config = dict(
    num_hidden_layers=12,
    norm_eps=1e-05,
    lr_head=0.00489,
)
Each number is 128 + 24 x the weight over its row's rms, rounded and kept within 0 to 255. Layers, rows and columns count from 0. Numbers have three digits each. The size before them is the row's rms in percent of the matrix's.

# layer 5 attention value, 512x512, rms 0.2, rows 0-99, columns 256-319
085:115136110045151115123123106151154134143150108124150128154152147158115157112081138201156134125094129128129109134126106116160119118147155093153162118121139081147074131139138124177121163104126101
096:138133133108145150136137130134097139155113124160182154131113146106153114116146094115146147192085154109122159159154115163121128121162065151110118107152140102108155126112155147112093140152116135
090:145111132109085152126128122108164135120159111126146115154161139086138110120158128096149132083164039115121161116124128136183133126149124133120083094147111168108138066164138140141188125177140104
091:112104136156140160131116165102165138127086127101097057058153124102133122143132115130149145159149129148142096110162107119137131104105114136144124132112126140134095104116130064059122099189118129
087:134156127119134145144139167155165143152126102123172100173148130118106139141076118121201120162132129087102111092142143128161125139132102127123102132101086139148099110114131130153162113125151147
093:120139075124178140157157101090111129115133147138159104096127129133139125137108096067149131156139108108131123165106102107129126137147147141122072124117123173127127109133145123116149089144109124
087:128126197155143140144112113124141118103144169078112103138118189122145145156105124112124123105132109101139130130114118149133118134166107137140074131128129143135110137108132115157114128164125142
097:156135103135126103141146108157140163157115116121153150175104107118105075113072142114119165133123108131117133152119143119110114165118105090131159141177151150137155116099094148124128152129075077
091:083096109117146166122064146126159145118098115175119112107099129156162101146105126121134115101154155084180143181094106172154124142162183131125120129100112087110164171158144113135122116120117168
086:070165112104159088147129127137205141118144154134127115118155119146124143184125095116113145107110145103079118132116122140145140143099111139085061156137125113146137121132119138127147110112137134
094:105169141140124127085164116145133105114140106098141128116131085119115106102101150098092139138119136119132120114096154156099107166114096122120113116127129129133088137167151107136120130149147116
100:123103132127133116105141109156131132119112090088181143140135098139114138118135138132140164147122125142112137144123080170115131110120159136122157123125138108107143129138145104138135130117092156
091:099135134143163169167116114125131129146115089138119140144102144112144146138129151111078162158118095103112109146129117126113139080138126174182147100133120141130125147165134136136107099145128145
092:115134130184110093119124113136133154124086147128129141122128112162114130161134134120140115131129118129142148169118130133147126110119138163123127073167149071151155169071108129163141117076120153
098:122120152119120142146150120116131108139157088100113111110134152136111149145148186132128135132127117151144096116098091126126138123120123086100128101141135124096102121107126143115162105088120129
094:139124155124084201096140136108170128118128110119087170132155130121117182135115123133142158145102101141176088080114160128082152160119184114138080167125138156108132144120113191125177132124141119
096:125159121182157170115143128171137160120129126113160181132092117142150115119166120101099083168160140125169148151125122141148099117154114126104125118127170078103185133124110112117149136116140143
093:135095146151126137091107130107112113090115101113170115110135096128079150119118139142122101120148150195184124137097114157143121111119128108127106158132124099145123111161169137129114124156140124
095:153088170113134165144159123097123156152139124136132111120160130169169097148121107124141105110135140134130151147084112117136126097081115119132098066114138122133108134174121127058091117111132131
096:139111110124163123125123120177116143138107130163149083128104062123129156153118109140110118135157111172117144138142136151152109124129094118125115111135137131118103157091114122165107106129135095
100:113111108149123168084099092128126106100121133125146200156123100118141076128107102125128163088133137085103126084131135118131124118130129147115108161115102093165120124141133098130119138129112167
087:152123126116167114091091107092122124136099131154165138124147129124138101106135112187114105120155091166162147097140147120144152104133109131113168127126157109159108126131129148093139087134108151
092:135160108150180131119129126116110148126074099141116126156114138116143105113135147112133088098173109120162077104110115151094112120119138147126153108143129116096104135137098111116098091125132093
093:166134125105069120127128096104119106115081132089136124137114133085161175135146148160132142097135114117122137109144092121153103136143104159090170154146077141126128130110128167129152139126147115
085:141131099115153138119105121096162161114182166113104167132142126126162171148145123131173137123126116137151142090166121163151134124103175107101120122151114139074131126119087130076104145139109105
095:087180141141108087114102121128077085174106155126172136119100116173134133138093113120125100109144156120110169185121155136142160134131169115106118111082133114185125149107118133157084155156097101
100:108128134138129090134146134085136141101135111137127154118106106127119132126120160127137136119114132133103102152100059144122163107122084087105163132093147125070135080102115144092117132154121117
088:106135121167130145141115120142132128088119131139134116119137101108136103117075114095085123126098149124124126109096106098127120141090168092136124109129097121124116092120159094077090098078150129
093:153132072101176131122111098129151121132164110136140127157144133128150101096126106094128149125142110143148125104122123116125149159158091195114110152117120094080110110144131118098084123141113145
096:082146135136121142123167116110127148099135155149135149132087132116118070177111118153077142133099183152135127120211142135137138098171186139130094094100129118132113105102109130123099092107109162
091:105151103122121071089131137098131125129153123093133136149126143130154122139170136126114159139134157121117113148138133100156154099132087130143108151112164117134097142114109139135111101120151103
088:074131121090128125098155159125064094156142160126143126094118146138134156178141122124116099161133094144150119125130099130096123102111140136072112097105097146146065182093152115166139152138119132
091:130120159126150139126131113153128195144152126111081139139115122118126114138095142115166143121183113140101122113079177147162103109101110116081111148133164106166138117086108083145123153107143129
092:118145138109152107116105165119111160117137058118095127121143140120130142160136139146148130058122156126129115145126118175129130145113113124164141124106106089109105131150068133150107131122184134
094:108089142130110095133150107129148109133072111106172118130146142123144143081124116134120120142124112135141125098144098121170102118116107176106131091178123145116118124126130139102046130158143152
095:109098107107119131125147087165138168116152097122108093123134131076139168121090134169133146056149141112134125111094149088107140145144113110131162165099135124143163140133089111108161120110097078
096:144132176137093129089089132151113121084152128121145120134108127129108093100123122139152104132107150152166165081129168145146098125158166150134140132121141083152140122100133153081148161084113124
088:084091168162102124123162127164141126163110132155158115161147117136194135134110130142138117163153174117083098151125136134101138097122100085082148105080114115164115107134115120089112156120126119
085:109128129123169119182145109135153127103089109132111084109117118116145143119148149108137148119123110159112133126115134140117112142098130175134146079129126192106122139090100109116135094130163134
091:092128143147115194139159116149127159114122140112149175114149126115140091156105119134142151129132156119080160109110100117142148148149155154110082094140116129155143080103111136114083083166133125
090:211151116129116077120094169116139136109151151172141105127149102124136125120152132127138134179115105111090163167177142135143092144124105099107174110157107150146127125135085129097111097139134087
093:130133137090133123148148117114089133127125067151147112119115152118124075115146106123144112134153119160154105139128097130106132104113104153160121140147113139123124134149134127140174203105169147
089:104159121123127157140090112119149135140125116140164160136156097125159168102162130119117064100146125113118179169167126152135150130134130140055161109150166104127160102150162125081173114132138147
097:105119136137157160128144117131092125111143113156164127112071159096156099079111130121168150152158154166161108155137129091111131085087111112129117138076101103099125124103112112154114115152123103
097:105078155139144097112132164152066144111098092101115159159145111157155125139127122107129172118111096107128145116144121077117088168113086114120144123170134106130142129185113161127139098194129116
096:158050150140121115126133106097119179114137126149130151118155125078141108144119141124098116116117099131129138153130155126173127203140101148146130132146096127126117140160149160129097143165160150
094:121112142139109119111113129141142140112099133113120133158109172105145137133146101129137136158122132102137130149089091151134127108090169169153105089155113144111082116150121127121130138163147164
097:118104153138127072127160091106130159134148152111099080127131123140097112112154162100107180175126166103123106104123172118097114137133157137114076138131100150093129124138118106137151113084137108
099:119136077133126097137157101125152100108150119197120132098084158144102089144140163133094127131097174070097123137143149146127105120151145139120141121180098098136084136108107140123119138113087118
091:098129154133089160091092135134094106164125172127173071095132136099131127104084121116135143106105069142119112118138150091148116130157100154112122138141120128153126130107155135132119155141136148
093:126131127105087084139104109130124127131134092105089129161120116103078128148175168141152132136152113160141141126153108112162149148141133152115113128122151186113146130099111159103112186163138130
098:122133133106119145118131116107154104133104106121109130121103128124164112164129053122126123145132142089108121140163090124142096137129124160135091097118113163107086077114088131100133096146123138
091:110179142127069101103123117121116132131144088166131126121128168150166131094149131150119133109138140132108109164138134110082084154132128145127141126103180165048102095125103092146147074143122116
094:101083145094124109130155101123133062130124076104147135119127129094116162129138105085087123130136158137146136122141107125150122121059149127090124153148145129130084107185172098148117115115091136
093:134120097127188129142124106157150156104142128097138138112208125132091099153138187131115147121139095104116114176074112149160168125101173152128165112162124120137112125116160116115138144130165116
091:121080134154127145101133146139098166150154116143139117150098170121155129085137140105151153119101145115141126103119109152132129138119107112102137097145124148128118129118104126106132138097143113
094:127124131115111146141127123101109124117160154116107112141121140104155125122086120112100125155125150100112133176105136126146138166108144160124113132185150114111113155129113133128116127096139165
097:158135143081104143108127118140098161121140130113179075114091111149088170110131145141133108146130127110146123137115108142087138098126115107085126128148082136117133147130118119122127160088131110
085:199099086174133107141156125110171119133119136187080146114117173128127109138137083135132104129133111107144141165111121160100134114140122110169147116107142094164179104089130086147142154145115142
092:107108165137105115093114161165107114073103119136163108119092147123119117127127103138123095112121125103157147151142152137140113134132161123108176115087103108139129131098166125126146148134150094
094:133123123133133148094149087140145081087119112110138113135123101137116147141134120092117172144137139130133130139143120137124131141141133111149130073117139091104154131147097136135149135137097113
099:155127101127130132123127155134148123116087132114117142150136135110119114147142127071084122125100137154155091137072120153131113140125107125136110139122102171135100177147123113123103156107122119
097:120105133142086130144126130138127158131106130123125141125144092097128117096162143187145111145153120143134144163127089119136153098129186100133124149126087107154084138104145146133146128131111161
094:163106151110162143163103128133123093133144119102130128137141174111149111151099133065114136152131155119122104129111118114123131152132135141169142104105125143134072107141141157121110130088106141
103:130091108109091105156116095151080137117146161149127167122102173142136126118141128132157104082114119093137157114137139117105160121102145125136165145139149163160136129137108129106144152118101136
099:132120133174162099135108129135068134146145091105133122118152158117122100144136121121177131107127112179155127173109121136121154109111179094123131072089123088143115139108131134156156150090163142
103:134134112150146119131144115172135144156161150139129106136154114090115159102136089088094150104176141104164109107101135135149152135128173118147161121132127110111183147114161135142096128125114131
090:127098058133092106132105087139140177160154140107104108160133123120147104091152097133150117144099082115125147123147147146063130121144157124126147120157114115097128144120130121122145140137110102
102:124108109139128131122122120152153123128096091150128121136158108128159098144104133099147099116164130107150141127105135118096140152143122123120150097127090078153140141154156125109128174156120138
092:136133149139147059114129151103142170113107110111136093126114166114137087116123081127149124148112132182121178078111146156100134094110148124113066151122123138143138120150127125104142081118149123
092:114084165144136120189135130139119137144148135098115149120126093107081154112133160138104149138110130153136119149128089114145148127107150111080134141151097135089145131115109130131135088101112101
101:118137121139109150105143119131141112081174119111123103124127134124146137106135094145142097120135127122180107153113160105145138122125100151129121106112113168099118143164150166157084122122123135
099:153119096121132142123136067167149070128120115160140120170127131128115117066115087108101162132158113139164126146105168147152079120167121140156113141129113139101106146134131151113118167138153149
094:122089105147149135144116115167126132097121132133138116101078129130111155117121150140117089135155159115154126130161093106095156136146129116115143178158136130137138122151120091121147098120148092
090:126157186106116109108166143142122129124133147123087119120087099151130161102115107123149091145134159116122091132103135085152076092113132168145128076150146117076105152079144110115112109123136121
104:148117163074099096097116107175099105123091075134161125109158133144124177141140137151149179112145147114136085133116149119154123099118120099112124078110136137083112130120180159134121152095171092
099:118188131133169132137099161142078094127111144115158129156124133098118145119127146137110113089084125100140137148144114118139108130125134111117100099124116107123109117125110125106108092147103122
092:127136144132116131108087094116108140091144169161134139101124127158119121151072111175133121130130135143140160138118143101118091122101120099120109091119133142145123185118150140150124149152126150
090:121133106142131134109118127125111132183139158101117155086072133089068132143097119154085119148129144126116158098131123170136124149107166148127153149121088149139136139139130080128137120116134157
092:128107102128170127120130119146098146110104123142144144124140138183151127130133175124085110143172141106155167084089139149110101125124130112091127128109148112160123125121172108125146133146122096
095:148080150125092077120103180126104147140119122121123092129116135098140164148145095136121156128136129144161125115143112130149137111139163125131142079139155156149098120112156112153141112149172132
089:069122103120126112100093125157104137127130114117148138147155114118097176124149122164158161140121108113140130152134167126149121160092123075131133158101147086109079104170114086145103130128125125
092:129111099158093154123095116147166094117137161117152106143113143106095125161152076113135118111093126118156164105081174131119163156128151133106179127115116113139118110116147160129114141132093200
096:081102086130135147123104134160132116147125106076103155175128139130138145132107122125133181154104103111135127126129093167097138092128121151096118129098120165095155126125102129120127141133109131
098:133131118112134120137097148145132116118137145138119111148157117117128087119142123135107127139131133156112179139143097136142177135080171143144116132169104140170108133169111102119116096136131133
095:078136113144106120092155126134123099182110137079100094154188119127132107114118140148102135107098122112159122142120115117075171171116149127120098143153098166101132146117106120121119179114168148
105:091125144146125147145151174101122194092142118118142132153111151130109090121115148142125124170118113143120118137093095161106155118138126148150166148130113102175154142124143063135174127144157149
094:101114129127119157131093107163111119123128163114160167163106122152127137119144131138136114101117127135153135123123136109132094117180141100135141170105109132148140119122163106120126113130096159
093:103105143127101126152106108096099159075123087155112087090152135148160138138156090151122116105111088089118100129095190151170138121116170142113154162127113104138169142112120127120125127125093158
089:115150136161120137122092145121142119090168135165097152166134170102165106107075134142126115115097098147123136108119136091156153127140086111137128164134127151154103139123174128142153130141120124
099:134133114122155165130163133170130115132148143136143105108149126113130148135127119137108171096119146093127118135072139089142156139101130143136115098111148146097133130123167127126141152144094123
090:134142146128105145146110098126125139102144150141116134105089086146090119143103124120114083157175102124128170147134153123109148131147142096112086123130136118128129125147135139156115086129126104
097:112130106122116161166085166130107154094134123110105150108101110126134151150169118115135126149147108113143175124148124162121140139091143187106119176110121174117143090088129056140108123135151134
089:134110129109135117130110090103128103114072135123198137182122142144149144155151139148144145123131126141105084115148133110121111124111129122119121079127170139106135147143114201153124152104108093
092:175110098107141145106088153120083124127160107085118141124160062129151179089134160135135123129153099123164106119160124107094122142112173162077139145120152113118137119154106122152094161118155146
096:161151147099169106132114170142123119109104134184082092180162156089114161146095145148089138144116135140128095127134136128149104103140111080124129088145125123110108153130130102129095111091145129
096:129114098138161110160139100119099084101123134131137157111125146144154202132096140095109150137107098108122109119145135138133136076137135110160139153191159129081096137138160155168115148079104139
093:109142126120107129142104134111134148134126146122095085107167142144168128114141065174110159163163111140179167115114133169118137138140117141107121176108131121114138175168110105118092082107153154
102:138179143097107150181172135122094156138134121117163111131084142132135150140126090099110117152113136142141153149123132126117175118139115133112145136136131127175096121161124154166149074147122139
089:108143112137089185136149128134120153164133130082106127059145092141139135114144127138152090129130125117118178098170122102100129119127189190119122111123125092131120122118111133164110113079101183